{"n_layer": 14, "d_model": 128, "n_head": 4, "n_kv_head": 4, "head_dim": 32, "d_mlp": 512, "vocab_size": 2048, "activation": "swiglu", "norm": "rmsnorm", "norm_place": "pre", "norm_eps": 1e-06, "positions": "rope", "rope_base": 10000.0, "rope_fraction": 1.0, "qk_norm": false, "attn_scale": 0.177, "bias": "none", "tie_embeddings": false, "parallel_block": false, "init": "uniform", "init_std_qkv": 0.0304, "init_std_o": 0.0304, "init_std_up": 0.0304, "init_std_down": 0.0, "optimizer": "soap_variant", "lr": 0.00797, "beta1": 0.95, "beta2": 0.95, "weight_decay": 0.0, "lr_head": 0.00762, "grad_clip": 0.5, "warmup_steps": 200, "schedule": "wsd", "decay_fraction": 1.0, "decay_shape": "linear", "final_lr_fraction": 0.1, "batch_tokens": 65536, "seq_len": 1024, "doc_mask": true, "train_tokens": 155800000, "steps": 2378, "dataset": "wikipedia_en"}
Each number is 128 + 24 x the weight over its row's rms, rounded and kept within 0 to 255. Layers, rows and columns count from 0. Numbers have three digits each. The size before them is the row's rms in percent of the matrix's.

# q: layer 3 attention query, 128x128, rms 0.162, rows 82-127, columns 32-63
# k: layer 3 attention key, 128x128, rms 0.165, rows 82-127, columns 32-63
# v: layer 3 attention value, 128x128, rms 0.17, rows 64-127, columns 32-63
# o: layer 3 attention output (transposed), 128x128, rms 0.152, rows 64-127, columns 32-63
# gate: layer 3 MLP gate, 512x128, rms 0.191, rows 0-46, columns 32-63
# up: layer 3 MLP up, 512x128, rms 0.185, rows 0-46, columns 32-63
# down: layer 3 MLP down (transposed), 512x128, rms 0.17, rows 0-45, columns 32-63
q82 097:101114120143149162118108154166113133145090136132143153177126093076147149106111144142097143142116
k82 085:133186136099108098154135134117112103109149139144167130157157111132125106098131146125105143134120
q83 099:154149162171120185118128112118131111141208105135135123149136125096107132137120165105093104136110
k83 106:155126146129149110127145131143095158129085099076141132118074148152142143117114151147156125158168
q84 098:089092139113176087114150137105130102118135160105149136149140130093139094160154154150109132122087
k84 101:085181150131107114150097124141113147150181111141132088158078154120153160108156155130144133110141
q85 108:122143112102148152116125150147125089147152134144146135156115130109107099146094144099105144133141
k85 105:114127150159149133147144122142117137091133153135118138138150182131115130129143146126144123142141
q86 113:138101116131145135138126137154107102157104115125134161160122107115120100161098118131090166117158
k86 087:123150130105175130123104121117155175131144114116172132112126160155142160086140126161146111094127
q87 105:133111109157123115134169121159114148089079145124138119133105149140086159158117173091084132137146
k87 116:131144116093095103126080134113102113130151148150158107138115111156097143125118106144157114140104
q88 100:119131131119109142145127103157150137115121106129127101097119163074126111120098160175145097087148
k88 098:091160141182176125086115124145132124103099129133109107101116110132143128085150096127101167139159
q89 096:115117111129121075106156139129156135123112157135114088142149136165142155097160113145142151088105
k89 086:092128112144127074134152127098118151112125146127169139149140129097143136116151079157147157151159
q90 116:113155154107127158181097101148110084111138173137165115129143158098119133106130144132140154122203
k90 101:121139133135163119126157093112168126162109119163121171132168088129155135119119102110140149118143
q91 107:139143128111089172113117137137134099114099104123158151117134100106118130166139143072131085139098
k91 101:101093098133131131135137129150101148123147141106106133148121155132143115125150096129136137073062
q92 100:112116095147138131110144161162118173141129124098127134113170125127125110142133143075121117105161
k92 099:122107160129127120123125140123098139154130100109129111167156122144132138087109144153199142128129
q93 107:139097156134136103102104134105100083140084082133141110125062056113132104095134084149113142135151
k93 103:178110127093141141172150137090129134125143131143127153151141139131112170122118136139131134137120
q94 105:099140138160165126141120147109112119139148168109166158151157105125140098142121141098152106153120
k94 099:107125099152092137126166141132096158136103097084134118068149158140120122129128168164124176122110
q95 105:171097113137142111126141100089134106156117103141147158146090159095090094153160169113123106144107
k95 105:101135105138124105126118157137134119154119094122103112087125086178140152106089116106149088134070
v64 082:096140122124149165104112113125121129116140073104153138152126149162090091130137094152119161130194
o64 087:157083133128080178149107167146140135145119141127128130113108096157100124114105123117126137109121
v65 090:117102104120090136111118137097104126133152187161132107101185126123072077138134192087119119098121
o65 097:111147149106129096120112158120129141105139132145104102108205138137110116156156120150160150145117
v66 089:159170118142087162137091118094107130144099127143134126085126104151135153108128116136160154098111
o66 090:105116070206158142126116116138122101141110143126146147110123130120135171125121126106161152109136
v67 090:153110122135127149116168104098156138152123120080112100143161141097121111081104119143134134142132
o67 090:162128120136142143089116145090137172120081099098162127159169162109122128205118114150115140078157
v68 091:111146108104101090104108108132116120121125145163128147168162116168104125127150166184132084153146
o68 097:113137093090134139114127131143115107157144142070089132157150093103076100143131147116145124137104
v69 093:111143085111122135139158141138168139124118107143134143104134100131160140123122098120125083100136
o69 102:111134148062148107126091154125131109098127175141169108151087159119128099119182149122123117116115
v70 094:174123162093160096129091166179123116148117105105103118115103153155092106120142144139126124083128
o70 095:116141143151100097126109151142096101135104117151095144091135128144115072141152149137122127105127
v71 099:155102096111160146126134083148119095113145118101134116140139139135125119110123101157151161093076
o71 106:131100108139177124156120130124106118166121185118152124144124149132107130109129116133127116127163
v72 105:130105078147165108128092102123144143120139162150108117152117099116125150095150156104162138127146
o72 106:099150079131136154112117146156143156135147151119150116105136059142123119116116102106137146142131
v73 104:105116126098100127130122155117142083113166108096155117136107143102110078127141119084140171142118
o73 100:134122162148119107148108178138157113125077157144132125141137157124120102149124083132134154121141
v74 095:131152145128140114108155145165105108179117099138093135139101134153125148153130115111120133141170
o74 101:131127088060100147076124105159125139114128109155146098101168173169124142161126100133153123121156
v75 098:154139140073135166140116136113100118097112135122107141080124145100144119156124141128114118132097
o75 100:155158155131113120159137152110094125152109169152091128145122124134135133136198119126080161141118
v76 092:126042109124123122136103085123135136123134118175131122120122110126133129103119155080134153168089
o76 092:124147100131181123099137107114111124144134151162155133155168112132143139113134150144123106144094
v77 094:086128077126070123128097140094150163144151099139132130119166122175122138091142095154152123164148
o77 100:139109117091138156110124153077145139125127099124136121119160117090096147131124099099124138136099
v78 096:126162128104154127143113105131145103128181113144124112111113134112139118111134182125135107169106
o78 110:160140084142113118150104154145091117140142130132140131120124098124162137131114125167157162096121
v79 084:082103148176151142109139156119157129155109117120064155147134121145106147138163136082150136151133
o79 088:135168097098072157095143124136089142172115117142180136094157106119122107131113130137152132147096
v80 090:098117159142137137155123134139102124140129123172146139164134143135149140169130176123062065102105
o80 099:118138092127160093134097138123144134096142065127128144113121143166132129110103105161125114148146
v81 090:069104120162135122144105094116157125119118127073076124109118095126138101085148118184124099125121
o81 098:133114139154158145153141122094153131147125138147122137117107142118082137168134108159095102145116
v82 084:153138070144096116141124180128111189143143116088127130135139108120135132131085137105131135131131
o82 094:082126124100112143089142145149120133132087094156137135135158137087132122099142103112126170159142
v83 100:110118133092140162160121160146104152133088130127085118104100139128128102127148136147128175114085
o83 101:105154139104132115123158130130133077144134122160111129114167161139131165149181118171146179131125
v84 094:141121127103120137079083135153127158106111133110145108128118120105118135074105164048117182142140
o84 105:121160128145130114142133152165164121129112207120146112143136125121161134135115147112124117126142
v85 084:127127101138123113178098165077108114134165111110133131147108120094123139133101164096142114081152
o85 086:104123097112142100133151172118117091134148134125166137125071120118070087119187148158132144105112
v86 088:166122128160098140142136158159124144127120110095108103112105180122106137164110136108143111120147
o86 099:144125110102075114138107178129125159135101087189125081082147166151108210107134143131176107125107
v87 092:166115132158119111135091189142090119085156119112107124100103142157143146139133110126118113100129
o87 092:104113128101133118118122162129140134112155115124102115078115135131124158139122124109151092143152
v88 095:142149129114107156093132158106124134102100172139117116094114120086135111148157125165105162126142
o88 099:142119151076134133119119102116121140113111106151100091111136137097143165099159123125093148134149
v89 104:094137134129116162122131110123164183147090151152134120129152096109097120113128108136127135131140
o89 108:152157145122157104168160110108129100098184170101156136101156113107096092132156118140160132147160
v90 105:161089126140106126161141110141174173140127136106160124108128120061084109161119105128094109102121
o90 110:153138127138102080105144129113145161099106143169144152167121130095111136132157142156130108119133
v91 101:120142129126121113112125101168100152153174122129109115138114095147097176058120110129167182107130
o91 103:135144109103130138095128154138115118149133132117144159095140142133156132141100166102137149132148
v92 091:152133137122166115103129112103157162141121146120144126147126144129135156161091159120148120120174
o92 102:122129144134094126104119155091132126120121074117097159133125091091105137155134145098107091149125
v93 103:141139151121128131139123137147168092134116125073129089145111139138117131086119171149093130098187
o93 101:174114117126128102137128157152110107111117095130111096062130157133111110173155156126137111111138
v94 094:160115142166132112157131117131087089177122094139161152138123104070137111140141137128147143125106
o94 098:164135141179157114110144121147094140120139157116150118136143132107135104115139167133133145122166
v95 092:131141144123113138106104113119124127150156132084130145189122050097124125139149090113129091108099
o95 100:107111141156126123148118122177132158112132113117139128109098140145090133101090110137140140135155
q96 126:102135107110121117161128123151146140102124153149123142163091202130114130147133115129147142151144
k96 086:183116179145115154161149103150133101145172096129162143114160099092151161119118102135149105167074
q97 100:150124107167171124067156147127150172143092143161117094117122092102158128102135132112069130115100
k97 105:132139103108141117149144144113122133116116121143102129106115097147131085170122119150158136128154
q98 089:102123092200159108109125134151147158110118145145131123095116136094125142150154105136144153128132
k98 099:168093112130140113125104105136128118160120130100086154139162202149155100132135124099125113115144
q99 084:111129109115102129154102140116105091107104107098107129158139093126120154120100103109105097124140
k99 101:156116160159109143130104134114152086160118127094143114105111140112124102155138148124129106093106
q100 095:078111149092097125195130104130122151142171135136118170135089141159132133109116115110129131098124
k100 103:126146147198158151115124152152136132122127145125168124140113140122109137149153143120148082126114
q101 103:093169133100126074151146101073120132123147171155191171150140137114173129157101143108148147129140
k101 110:080169126134154124120095109126112150122046137106090121135117123141121114148146144159117116133155
q102 105:150137119132158129107115116107071106179154087109162130109152125131105098135121145177122150140128
k102 105:158120125127102160135106165147176150101119137123076108127085088124179112113116125154090125120147
q103 090:145145139102132164175108130156079146125135123091114135086133142155111151076116099134091094133147
k103 104:151119147151137141117146101147145152172119138137111136072124177079132122155119115123147119088109
q104 108:126089126114142198113153118122124138089089109156148111128142122134105125159073133132138113128133
k104 103:115124097072149157144110144101198112127134158144115117136138171088141142144178142150143132161138
q105 107:134088124088091144169103135123148126140105125146129109146071115101140124094158137124133138138162
k105 104:146161137135100076142131132135109087117123115142104125122161117121176109117094147111122126122144
q106 106:135131131132132139122089137131091134115149120091114115119139165155136125130110140105121125132120
k106 107:146116110093134150099171152123101156158103179180123144120133109159165079144130131142132120132154
q107 105:145134130167187150118145133151142081110130101126115156121154182133128077090130114096149128149172
k107 100:108186128131109098143093140131119114130151098131117055101163102139104126113115088133189176091075
q108 107:112108131110120181149130130145115186108149125115116109159123156133101170118141104181120145103149
k108 105:141109115122123106137134125143125102108103101113123179143112140147156096155131097094133097068171
q109 105:107121108133153118142160170115093058135093138180129118120150119135137146140103105120089166116131
k109 107:139108128135088115120120125116174140132130143113120125126149109127145133138147156143133138131190
q110 108:153144128128156118154131111133116138146099122175158144136125102162130123130122139151128156171125
k110 104:152179124148115097102110098139164111121108133108143132127104130119136144163133100098107133125131
q111 103:146112135082156141157133125119097104101108169180133128172142146113079206150102140116147105113095
k111 101:065122123094173089092084134131116136138112115127121143130116107122171141127173145136168161142174
q112 067:102140110164102133127087118107159094117123123153156136124073143119142152107144124194078118102104
k112 096:103106157127124153140126125118168115122144093139110123131117184095106140122117096128122128132133
q113 079:168173115138089086152095115153135128138124096148111131139100161097131136142166135118108110149143
k113 102:084128125109171132108181158094112143147097121148156138150142154077154103096126115082128132137133
q114 086:126113113150132125102158114106090153135197134133160119124144143133171122136142119121130176122122
k114 111:114124140053129099140126129109131128134128133174117085077123115132146129132157105142138104108152
q115 089:194123118146104138160110119138091201074160130141134147128097131123132124153106142105120100123141
k115 106:106140160119129139170134137135103103176167094103172138134118139114112095113117131106128118123189
q116 096:114137122118125125116156132147128125129138116141137084130120114117159162106093103133123160113090
k116 104:129128162126121124138113127128115117130092159074141157123072088105106096171110134133165117107106
q117 094:191148097123071091154137140111090104137134123142149121088156126103130160165113101131148129133122
k117 103:118143165142079109118185105104092175144125096127145129123157130119121081140123173110133124161102
q118 104:128103155145092113147118128152156172105148129165121123128114148094137109136172127127125124112080
k118 112:143154079131097125138172133134133127171159150126117126083112111141117118110151135130137176097137
q119 096:131154138123168138122130150150106123162135135118128128145131118144146121162103160125179160104135
k119 104:172126150128178135177143114102128101117090118125142118135166136111090178100116126095081083159150
q120 100:156099104087069145124108135136117088118157159176148096133065141123151127147151135132120064126123
k120 111:108113084068136100105139145124092116132124118111171107152119153130153151139132109094117086116135
q121 095:106110124151109078127102135148138096079133163134150142132161109143133102142130130129137154119135
k121 110:126094121103130135130093137137115123092109107139124142106141101119138131138162111146153143057124
q122 112:145108158132185118107099122084117128157112126071099137098157169133117118102190094125092118149119
k122 108:131134130108113077160138134110159121106143116165120117082103119138177126169112117152146123141139
q123 110:125139099134173133158125137136122151119111152089134129112129167182129115122141144138153136155134
k123 104:118139123157119123140156159147152151132106108182120086107083069162119104117132122158163147100106
q124 107:097148151128125137150151129124136119150084143134122147129103079086132118133164114119115149103146
k124 102:112110127137093143122105137147122189128100161104139116140177135145148132133118105142095116187160
q125 105:125140116093093133110107138149171128120133051107138151169152148127142121097144128128146115111129
k125 106:080140131129113101163124159121102179160128162081136096120129130125137122129139125175122112110119
q126 111:172127155139122167157155115095148127165134155152130073143132111150136116147160095134123111102138
k126 107:082078112106134103105131127172100146112078106088129100129150134141105151115125139108112149094123
q127 105:167151129078137104114123121124115139078130102139185115115145166141150133153145124163115078097157
k127 107:118141160183160122134140150167152117169170136130144144147124161091113118123173115120116116111149
v96 123:093154176102106161146145107143120159162143114139123129106134162142166124191144147119126158113141
o96 126:119127115094163138117115127109127114182132136145177104122120101109153137135131111093115134095128
v97 115:130128147140131128138176089115118129083104122143122161107110166164141116126121153150132159132116
o97 121:143089133158175119117165122128130112117129150116130157167087121143204118137127140129122119121114
v98 112:118119120109087127150087170139115175118120142137110116148145111149128152163089162140151140109135
o98 121:133091127101130126099116112109102111120118138131127096128139097170075166114108121131138064133142
v99 120:126158157145120191114127106139112089113126099135110130139104132138118132124143131107105173117157
o99 126:156162103132137135133166115102101118154114100098129091148136144107138124087122118106153130127138
v100 114:123141096104108141148102143164122114092177145113118102163132167144099120126093097115096082094126
o100 121:145113134103108096103111080146075105138143183111152115107139132143133125117137104139119128104126
v101 120:097200120133081133066125127120131173163121096111172129109122165144109113129125136116114129122138
o101 128:078154123152150124123095151179146107174162128109099082136101117120104093103136134109114146115124
v102 119:115131123138138158128149139113079095066189141146141166154117139137110108147143139114169121129137
o102 122:180095105094141173151101146115076120125142137121094132113109165119156114079114148146143123137134
v103 108:096160121157149156125110121114158103120128109116143128146127101147144084177142145115107123172154
o103 116:154107130146115098134108132128186097132151091109143145154115165142144132140137089085157122111136
v104 124:181096101090132161127128102146157084115117129135137134157141142116119121098120146150092130117150
o104 130:114075096103115131133141134149119142135182149155137126134155123101171148175105134120163070120140
v105 124:169148114105163152156167133137177143129131112131161122094081081092133161134162135137122136121140
o105 126:075132144110106129104128143122166154146141118096163184159165135131147119122110135101134132117122
v106 105:124148104156128125133138081090091121098157108150119113097161106126149143135135109109130124147122
o106 106:131117133134149140150138121144124150129122132122138159116159123144109110146138147083100140102130
v107 118:098133131130157151086106132127096082102142125090136083138120121151091137169159111132139108190121
o107 122:139088100096122135094134142145146124135162140106144078154120142092117114093157155144125132181102
v108 115:098097134094171149150133137094111075134126132110105135115100143111136130149142129131132134126095
o108 115:140131151138133150132125169110160160092081093127110129143163157108114098133164125137124158125147
v109 122:139141111135219141110125124085117123169142107150134134163159169149177124156124107108133127154104
o109 130:128139101102121129117087124143131150107159068097103135105137128074127101144105111169111105079117
v110 113:116141143140113125181074127124147142095117134159140139155067083140098120122118103108151160142149
o110 112:123109134086099162128142090115113104139128077154139147133114123164133116088096103116136139150098
v111 120:128096114119126134114197103146092108141124121065121089148148086129139151147154144104128089150154
o111 122:143100176100125126126106146140133109113119137136137068133110139134136151144135130137114159131092
v112 126:140118100158130122139104152120181096119147122120098091171166178120138111145146110132101207101120
o112 127:164110112104145147136118082126159115129125127185087119116134155134144124171121167129122080114118
v113 115:123108138110129127104135095130135158129143100139104169098140157083102109107128148101088149101141
o113 120:134111129132134155098209140092119119128134107122137121075130128126160115166150093123135096062153
v114 111:117120125122087141114125133075172110155125147131124102128082133118136115141094104199134106165120
o114 118:137128134118122132138118163155157140140136125133180122123140134154155158146117134147137127132095
v115 110:127165160160138118093119175136125100111177131131146118110126097084152124096124117144155152138143
o115 118:112130137112095125134122099089102093133129136137152113117119170101114154114119155106082118156139
v116 116:153058115175112097141108111160160139172132177099152162128089102146132164137145125119121149119100
o116 128:155125130091084096152142125091105162084091132170139147154164148124153118089134113136078160119118
v117 123:143140161157145139154140104142141122106107073154157117142143119158149133132150111145139137098083
o117 130:139176093097119095185142158125128144149077138155149138124076117125165086146090150106158096129126
v118 120:120126086141101164116139124118130148083067143116087145114166096122118096110104122079168145112117
o118 121:174128116148138142137137110061135124120122096135105145128116128097105083151154159176094130152143
v119 129:148162093147114145104077112082161091142101111133119141126102107103103139131157125138103137091127
o119 132:110139110146117103117142132152157154125105147141119132151179142087128128097152114146129096102151
v120 125:142140139112127139122123169114144097152162131096154140130124158155156118127128096116105124101109
o120 132:120160149136150105108147140144086074140083110152122147134127104149088178134152130080132135150131
v121 110:115177109105111105099134154161169083147144135186107082125119121142118104118127063136126118092103
o121 119:115161094143132119111116114112092150142123177161113131139168088086109137127099140171152143151105
v122 123:103115135126122106161178137151141124164132147116126083119135099168165143172093096166137131115159
o122 128:102117097112136079144105129092161142135151147092134129130117129148112162151100084171140130078071
v123 123:106114117099122126124147109131094156133127141097130130115124124090178158156104168069124141156118
o123 126:091133093084139098118129147116149108134124096109149139142114154095125172147158142145109147114107
v124 122:111143142180113139096088119137110162154121156090114085159153123109108087180145120175110116137114
o124 119:140133133141151123127133133131085129181092120112145127167132160112103148155104127157122090121114
v125 115:107120119128110123139084144125155154133077148108137123083148118166133124168134163115128122150126
o125 126:115130144136137155161134118137172115180142118108137112121067133178138133097109122135137110127060
v126 109:118107107130149135125116139119145139133156140141100130115151067148109108111079196175081128163119
o126 114:148116150154143114129127145134134115126141114079138112092135150184155154132104166126145108124160
v127 114:103143095154128135101099119126099127108158139135139138138109116107120115136131088181119125161089
o127 119:139120129151151179141089137155099135125184133120097125145173126117120121127148142091119141115138
gate0 089:146117092080084110112159101123135101128126121110128110087131126092112128094186179101126094134120
up0 094:148099086127119142091133097127133147096170159121139126077113138101109148065191111110136095107109
down0 095:123165128097148126167156113156121150094159171146137155098138155166150187152119145103152132101099
gate1 091:107132115174162126102106165115138126142152140100133168118130139094121108217134120154128098073154
up1 091:149137106159119118161146105137153134102110137108135088114120122122127158077149123132110139137102
down1 099:140124093140110140137179146157119136138155182104109098090135168127146114096155127155129152127117
gate2 101:137137116125142160127119118126130133118144146136157096073147139103152128147113105159139137153131
up2 110:107130176128137151123144105126143147094141126120117116139134133161124142151140132122183087128171
down2 107:123133156154182152121132091143136150114150110157172144126125151119142182121123115099128071160131
gate3 100:162151158132171136155161132140149113154144136119146145137120108131103097124206130068125107098161
up3 102:127128094144174170117135114118149096119109134144101083140165126181090115146171141090130092150099
down3 098:164104138150107143143163109162115131138142098104136138149124165171156126130181110103124154118070
gate4 089:171126160120127129085148153155127112118127142127137125089193097087133077112100101128097137122161
up4 087:127160103167106114050135121141148139114112096091109144108158116134134054119115101121135163140156
down4 092:137069117115148066145143144100161098142134138163166116139118139127181166131148149101134128163130
gate5 109:161064140141088182120132136145140145115162126105146094116175119122187103107125124148124126134145
up5 102:112156069131163121112125122137126145187122138118079161159129132157123149148165120100129116128102
down5 102:117148117050131115184116118090133128168111133129119140119095090110111106125101149128103115141106
gate6 085:158120097111094131129110134137110129128102150149144117144106119128117137137146079135137135084110
up6 095:130141170101130109121140118091146151112161135148078190106134089102094150123105152156114132095102
down6 091:111132097116145150085091099124151156144135106137182114147081132150150130121139120135074108126106
gate7 108:026164152122080116114150113126121108101102117124126135161160136155125162088129145123083101090131
up7 106:092142148132138145106128192159158111099157174120174153139151133168109136135165137128092116138172
down7 104:136154151149111157099151139096128114118154149127113109162099143154080108162126132141162133127138
gate8 098:110122107135103106147149165172143134137113147094084191137120094130131161159109097112145117111101
up8 101:133142150183131162153110128119116147119133112087128119121173168144173093092133142151054133178132
down8 087:132113137087112154137129115104168135115112106118161122148101117155143116139092104127133122139146
gate9 088:106165109149127127127183174167128128103102106124183165129141148147126137130125107150104117104104
up9 094:130073156105126142128115116143139114138115175120095118142077123151150116109133140113131132130145
down9 092:104104123131112124127076094138123121144115123137129117171118080126182130111146165121099140150184
gate10 096:180138130128137086130154101166108128175106086152120151123095139171157127113117150102162106133131
up10 106:108137122124165088176114103086127154130102145137186111147150157105092129139122119174145107130142
down10 098:133153135139128164117134149125134164154121137119119073081131140118144122174125147144143141087134
gate11 102:116077074111099140094087103112131101134126126129115148126141161093133145126131167107189116133088
up11 101:108098092141123149107131121099108107113097125138087134097137095115101143152088172096164143101117
down11 100:156153120153128132132115135125176147138124090151115146123102123136115135128108127122140133133091
gate12 092:104137139147140117164111121144143125126170119102119153165131185172140142101151089121148146147153
up12 094:139159141116143165156120115106168101158157108087105160112114134121098114122148112116151116110154
down12 095:111127124110156146080140104167166098155153144115145190130151149092156153121144153151122125087121
gate13 097:095125153106147105180117169103115105099106190145141090148120135138141107114141127100091146129129
up13 101:154093139154103143121118165103130127146122125141145173116127137133138101132101128179097133120129
down13 105:100137099097136150162124107087136120090156121074144159148161109121114078148152129135156110132124
gate14 110:140112115116126153066147136105102130142164132139163100100130123152128114097142138122098118137124
up14 112:124194125098168094151156135084086125107132100184150109150142123118103141091118125122159136145110
down14 109:124141126143159156127111110132125135124125135148138142190165117109140157132115127116122118113139
gate15 094:123103121115139172113123129129145171117143139141109149105145110116137125112088133129185125113154
up15 093:155120151107125130132146143127100126103112123143132148086160174138150154128096065141130161150104
down15 099:143101128117115147103123083136162125112085165195118122133101156144128153119093093101123088091092
gate16 090:072088163151129126115133128130173181107128152122133121102135115088121122174112063138153083146129
up16 088:108128132139120127128144120114119172097138134139155098121118125094154101168122073155105111128152
down16 093:082105152155115146134138152151173162113120124141161102133121117127109130154112107143151106142137
gate17 104:097092119112178120107132088106118148130126111136102126165135107110140133115138147114119125118096
up17 097:095104137139154145140154106158177085065167150131109136123125097125138135151133156109170186091156
down17 096:119108146121151153128137175142093124097120100128156144154126103094150153123111159095103154124104
gate18 093:133119137131101112099135107109152157116110148089099107159143117126178152146159093162126080116120
up18 099:141112164093133161129107097164159102143110125116136113129156101109146115092102082130153127092098
down18 098:127120200165118152161120066148138121105135114100125089110155099163073083115115111134140152144133
gate19 113:107163134155125143137108132089108164169144110093146153134130150103137079160136161169129111150111
up19 104:138153141145162175100112105112100118147132171126153167119084125153102134150084121111118121135125
down19 103:132111120113106156099170133125140063128130145146139126101154104144164162140147102094138132148113
gate20 094:122150118149139113099174114152121147175130153111135122127113098168146105084126156139142149124116
up20 093:085115141137171108146160156122094145098142103144169138155118160098088121119142120128149111114182
down20 093:163087170156164143150142084083145161109087139148086125105108112151122134141115118086148108124132
gate21 102:149135129107104158149134115111135129149112112118114111147154115158180119139145112145117074191131
up21 096:130104105162084150084111146100115163122126135130118137122180112122116141126114080126157167109110
down21 094:135097106129088137104076167124125128155135143145121134105152142113125170156126107118104089157138
gate22 096:114094118143131127110115088188123118061136093100136172131147111133123116126109153140134122128134
up22 089:126122153182149089148136115142101145104102121175164143153133112143108127115153150138140142162141
down22 091:119097148090112149126095106116089177161113111136103155120135126122148141098148143122124151097113
gate23 102:102111098157147133117167118128124108105118148144146105162103105144133130125107148110075125119128
up23 104:144127196134112099138139163118127121128137130151124084141107138086134141151169133119108102127123
down23 111:133063147176104137143102121113103123128154128095147125131124122147108097126117126165145111098137
gate24 100:130143141135107134164130143137114112155124096117105162128133150104135137106151139097145152131145
up24 097:135159094148144147128066131153122073152137141094078148104102164096089150154142162105157131120109
down24 105:119101135083136152154124108137157141113103108080117092112129134126131077121129125120089137136090
gate25 103:164157117112118119105145122132137126126077093106162100164089106126135129119137118124124133147132
up25 103:110098146133093177136138153117112131130136116136111143109140132122101103084110077124113077119127
down25 107:096158142136137122148092100146125199083121117163121169111120137123119126125154127138133121166141
gate26 099:150130138155156153133081156136097107123132066166155115134160128144111140175116149120130128055148
up26 098:120096178112145109139097102089155107158112140106053134102121133133121137129153105144109160138152
down26 090:133114132112106135124143101156161145148117185098195145142144143066156109133070156081126150080166
gate27 085:139184097109110141075117120142129155081154122129167139121119145136140142083131109135102140105160
up27 085:117164091078092126104131136162131168101155122117201134135097140129140128087138127119111125111160
down27 084:172146155123132134164125140135114132084142108102171164096106147138073107126140146122177091110141
gate28 105:112160082132122106078134092117092145095166115110143128128134138086126158140170149129115107143119
up28 107:148123144101122092159177108099166123119093129145145134110147091146117133176118125126111135156112
down28 101:100106092148139131064132148094149119116122107114143132134147113160132119123130121160104127171086
gate29 099:136155103146108140125158135148122147162132137130081135124160144132160128150174081148144122136136
up29 098:112109157124161081149112151118168118086117120148114114138112138119144163120114145062122152143125
down29 099:113124141139149095119123108154105129126092134114091162133120114129140117172178120118112144142120
gate30 104:122143108103107134062156103136094127140138119161171112123132076122129127108127129119143144164142
up30 107:085130125097116106116097089117175171083107143155097129152160130126146116089138136150125122113112
down30 108:115107107095119107057124131154133136115178093090167083136120138140151124114123111115108142140138
gate31 096:144168127102151141172125128115130117128125131169127171114125130148191090142154116127139113118119
up31 101:097145073134186133112083152122126135138084149129171113132125113124130151130149143153113106128188
down31 103:149119097128114142127111123148170153110128151132120092052146152112167103130144090132122066150125
gate32 094:148110120172099140136130130134151120126141118102166128084156150152192124100148151106129131113141
up32 092:177127152140108098137120095155131125106152125120131143096182143165142146131131131091133126130121
down32 092:161115150142147112132174138140129126120094114134165110102101141159137149104078167080118136135095
gate33 103:121117148125117149125123169140134105136114113130088172146138113122112157112140096103134149121124
up33 102:131104129122144144104080103130131132082121118116135130115184110121096124144124109100149134111119
down33 102:149134126086146106113094130093153145130103161149139116147162125140129142125093143117135113136140
gate34 104:150101142052163152136109096132139125107160153154131137103151109134128144134137105182158158160114
up34 103:123161112124114094166143138158146157131112107148141096165118145157113113127091161142120114166116
down34 095:139122131161119141159114115095085149109106127075118127125171130105118097132132098161117062117132
gate35 090:158140136115107121110131076127138095150114149115170157111173158183181153078166139149127132103137
up35 105:140091139122163103120154111121146156139098158145172125123105146158112099152148164145145146106145
down35 098:126106142106132109103092088112170145123141141118124135110116157142127093137173163156123118114116
gate36 095:119114113105123142147122115152103095148141122145144123157096133146095175136166121103127118118149
up36 094:076132161126154138124165123121133122103154133100114093127170113119147099129109107111121098092102
down36 096:109131104126137130164112156108124069123130132144120146144139107134152142136138142094156083118110
gate37 097:169129128162137086144128103117147121110088162152131128138121131104112091127115105169138128100118
up37 100:141127117164128072159164133172128111086165117104139144090122115140101130105095114131133139124157
down37 102:120139112118095150111123149126071149116146140102142103101142144116167153126150157107136107127103
gate38 109:126093121114082099116103103139106099099137095118150139153115114085106139101106128171097127178074
up38 099:113110113147128165087132125142109149138099120098175157136151099107115118144128134168120170087125
down38 099:158100106126127085113099095112130134155107118165148110157149094095151167115146140106114124123125
gate39 104:130093088101153163128140158102166126110114138147185148153180106140127137129155130147098163136137
up39 096:101127127127125120130093111181087110133142080072068090114141131101150141114129145086143118131133
down39 108:119139153174155147151092145110145105153156124107148156132134135089137141086124073128112099139107
gate40 097:111156133120160133101114124110154132130077127108106127134143123120104087155111143139100081076159
up40 103:112125098101110120117147175121092120138119131107138113181141131091097139097132103129153149137133
down40 106:085163126129137134145123147116131129179163097100124105153152132100102142120123122137100161149129
gate41 097:168148140144138161132157157117167098085132121125160153106097145157144108148137131112103099096101
up41 099:121126118123166089119125099082111125126149174158118112133143137133140140132154120128132144111148
down41 096:201145139115173111163136075139095108110089130108133095139110128097161135092150090121128117155127
gate42 098:111145132137159111105120124151165122105130115125116142196152094105130108214132132186142158128132
up42 097:133103123097114149113123165160095127145152130111117142154138121116113108167117143118135135140130
down42 096:092140116124103141108117097151121134140096078153175121098101128128097171140098113128151098156117
gate43 098:108116147136125099116097096084129148125118159113128054098126069139114132089101178168136149120115
up43 093:128121165091124119130147143110152091178133120109107179099132113143065103148137166130166146158108
down43 098:116128140131120112153104122110128148132126124115102108115125132115126150072088180171172086138135
gate44 099:137116143095111147102123135175126125121114115148129130154142135102100135100116131098152154133128
up44 104:091126135120139120125115118124142140097119122118101147134143173101137123146154154170129111098106
down44 098:127154110106147124107127116131073133118094143137113127123154116114119090118108117115149116132188
gate45 112:125114123127137148153117122091133135080082131130083136100111063178132105137108111102131157159135
up45 115:127122103120110113102141108114127133197175141131156120139109147109123143139134158143129113135087
down45 107:128112104109142141081150124166157142137169084112104110162106121163101112131115151134126119128145
gate46 105:116089098117142121119103126138135140173172119111128091098084103117154138127095128142130129129094
up46 105:121162105120136114121154108125098114110133151188124133106185148123081127145143106136089138113182